{
  "n_head": 2,
  "bias": "none",
  "optimizer": "soap_variant",
  "beta2": 0.95,
  "weight_decay": 0.049,
  "batch_tokens": 32768,
  "seq_len": 1024
}
Each number is 128 + 24 x the weight over its row's rms, rounded and kept within 0 to 255. Layers, rows and columns count from 0. Numbers have three digits each. The size before them is the row's rms in percent of the matrix's.

# layer 5 attention output, 96x128, rms 0.236, rows 0-95, columns 96-127
093:100132180141157079116152177151153105138100083135129167142122109103137110122112128119139136128109
104:118138129130144126120144102114094109144161139108139119138112150142110122116139177123126163176155
112:124130104111129139141150114163144126099117160114093131127156157115167119154113144129120104081122
095:104129146144129123125175173139144163120177082094084162106155142150098128160129076136099087111161
114:122158100115128149097081106112156091162128143142130125125109160089113106156117088105115150166131
093:153093085176098152116092148103130171129136147156104124119152150154133141148133081163093128132125
103:115135113071095157156124121096130103102110115086139161143123121111157118136159124119136112113134
089:154123099131138122092158144156140087138154163109123155132107104140129165151117110094149148172139
112:121136166111118151151141162157134101144096118110127138142141127116142128110093145156121108107095
097:133117136111116129162152142145111131158103143123166168130120133095125122147152124175131110171148
101:145141151089115129124140131101082120142121173083128088107162134135163162146105136088128129160135
098:093145044085124144089104120183130078153147145129091100163109131177136080115102150116117112141141
100:144101138187117165170105103114164124169095132086120126134162125089152164126144108189124128167126
095:122115113098089173151114144160124073143139148142118125083104158090141134184130181109154150156124
107:146147115145146143114140080094117130147147159104117094152138124144093129106125091150120137136160
092:065168112085158132157111123088159130141149102134181140111149121138112127150118079122125112117078
096:116123132126146115108118182143136144100075165139135131200128094123110110134155149129158156111135
096:145147145151109140104119133106163129096089157091134131087149146125106123115091099125129124153120
113:110119139116108117118105147123133163077122207143109127127191143154117140160134131133073125118163
090:121157099116099168112134137161148100106153150096143190179172156129177141118085120132136122101137
088:123142147118165120097127105075114064119083104107163143115133108144143081097128126110175155159146
104:136111128145068172102076124095159102138139174109116136130131117104139119160076150116112127085132
100:153128081081133132170123088138162147146099124153085158148149145116149124100100112151142142105123
093:130117148105098099165131109091114180108159150118130143142125102138167127175096098108086121144135
094:137161162147102146123145149157201109145130087105117164131149137155119073188145114124118118108109
092:138101097112081179130137143119090160132171152116115078110167158154127176121095134128135133107116
096:132130094114087145099137143077144124122154118141134147104142104113135112111134125140152112093104
114:135146146208136122105119171136130166086163124069108124098103146114147140125092159112131105127148
097:132082102125116166118105045132180135153127094165103080128133115076152124142143104113170120075127
095:137088073105123120152079123105128134122139106181092137147103147093148152079167123145121161116158
104:136122153113117127111121105061152102091110120167203175082148111129176127144144161135136140134151
088:154168119132115139144196106095129113085145098121109172128156123124166145145174099127129164177108
111:126141109128138105094113183158118155097075126157103129110125136121104112144142160160103133138106
089:151107118100153124139124132156137136089149111076114103163096104113164119099157136169134078094142
089:146162138157109174143160145164155141155186099126095151094095085077116133148123140136164115117126
100:144122129112080171128104137104135149139154161141127136084128106135102140176118078098071172143117
118:129128166130143110159109164129096111123076124109131098119079109103104142114098167113104091101128
103:154122099134138095125161087131148152129153131121139114125153126115196098179165150144067068174133
108:079108111145125136165117114112117182132118153134133108106133117109120063162109083138136134121101
109:143153137151171156122118158145156091099130152101127139152133103148146109117144134127144149120148
106:125147141113153079166104141113138150123111188103124127142133072130179103166138106117113098135169
126:077168175128129157132132122126133166136133076147172162145142095143125068161125121115142113087110
099:123115132100114141120126149073138112102159140083125129128091126062159143128141086161148079129105
101:186103123122126168110107127123129139123117135151133106123134121133136111109143141181143134149094
118:141161131151108149071123174121125066136151107146155149122076121140142149106139099149143181190154
098:128111127132120111088124115052121139122117166101177084067113119112162121113118163083131172051102
113:125171126112108142171183133148138115083121147117105132150086136116169140151099102094146127128144
090:107110136122149146173131107115112142190164104135123162146134131110161126146160116143145124126137
094:117118138145104108168108151138160171084112137147114165154142165176088105098146133163173172153073
089:120108126143091123123086092144190103138083152115121153125095141095094105117123199141095142142090
108:154109128127109098116139142115154103142154032166138081176130143106150173146100100129117148132162
100:089133149133154174108168129157135106122175093103111147079144142160156116135098092148111112135154
111:142078108155112089093115130114132164096113101143107143094143127095168089124139127116150169133142
104:074108159122093137136103072134095117137132127109130169178115125138188104127165130117140089126118
093:106149128190119118121126108150114128119101095130104115114100145166135045108202174103138142139117
109:115142153146107079127154087172145150128114109126114132152104080125111158133107172098140163135094
090:166147117140148113091155168111099136151138116162134159102100146110137123127130106113089158127122
096:145128182126101152172117108094085097132132135108139111151148169160159136118137139099173173129127
088:107127131100132081108131153169126161110163125128127142119143140114137129139161152155124133111127
108:149091165144151135125175148081109158157138101099108117119082118127104084104120120104117149088104
092:170118100110120152134145120119124163139111137114133066100133127109112151095108135155144199168056
103:150121138133172048091122139121108105109133127144072126105117144127131127103144167123134087142132
106:130142102116123097131142148104135134075098109145085129168110127124142132065103143140122113126180
097:169119155135113112113120098131156119122100100075115090129128173126114133140112136142106128151163
103:115137127144129106069103114112154135157140101148118168119106124111121088114129102098132129113180
100:143111104146066173132105091138147202152166126116070117148110107138134129135124133131160133125076
101:125124146119155119106123108108086143103180124124161129117150146162156093097119134142176107145132
093:125132108158142122138117107077117116098113146122159112101136127131178114114135084086148133171132
112:130127122127158099107131131143089163115098091129123148133137144132135136128137077131110112180195
094:167097121144115153138135132151092120145160126149110123077135139072116166165151113159152081112135
097:143141146125145109133134128157094145154163082148217141168130142143171152178130101126138146135124
102:083160129162107116106131118097086116089143098102118119124075148176142098081127112098114122118140
094:151145108118092152148138187151099171120114137090101110136115103156103144126146096141108156128143
101:157178144143133121134108156105185175129118131138120082112137112127113103128127105090123199153174
088:135156113144089144111130138106100092093119122118130077143081110159126123109089122101156091144144
105:155156129122103105152089131160167131091122095152091109169099082186130166125155110165126108084088
101:149092112110114067126142110155136180101130095092107099147117135126116119092141144109136098146125
095:160126132141101109109166122149142127104136120109089120146089108159118144157114117067116124142114
096:115144118146148144124156115109137117099152155163123159099140157170097085089097145126122131160114
101:156128187145128133106118129139125188123093134104136119163147172150121154158124065111079113130160
086:146132192141118133123118176167133145135122123152080080137126148152120110135161162129129180157139
086:163129172175108100139097119114151139133108122154121083121095114137108121138098127153112104173146
091:103143121120187174080092124135106109071140146142109111083141126129119139126120084165133087097140
107:130097129123121108143151120156133131148120129145159172078135095080077142120098157162151111119139
096:110145121142133152121115166160107131116088091110104158118123101151139087126164175150120155133117
096:143080166134120099125136095122131158109121115059103169139127144115157140123118125155091099098153
101:132175104135133144134119180131157135110091114092127110156091138097136126113080100100130150149136
098:114163149131133147142117123144152124099121103138111081130125158098074124110149198110124176176152
105:142183139115130146158124172126138124121088110143126107165110122105137181105124115122168188176138
078:114152132112165115139132121110152105142149105159103129102126169133122114116094122142175136142156
083:115167180139136104183153115168141147145064096107163141197134119147127131159108181157100112135133
102:098112128155147130098127160154118120135156139099164062137109115179105121105137126080136124134143
102:141128138093082145082126144096132151122167142130120143082162159097126191154088067104170093124151
097:142112110158132144134137028127127126135116126136099084151118121140154147083129155091148191145096
104:108102142114099109092133095112149151086150133126157124179134087181170092122121065109088143117186
116:153187091109165152123115165108180116120169133067163149083131142123127122148122159128120096127133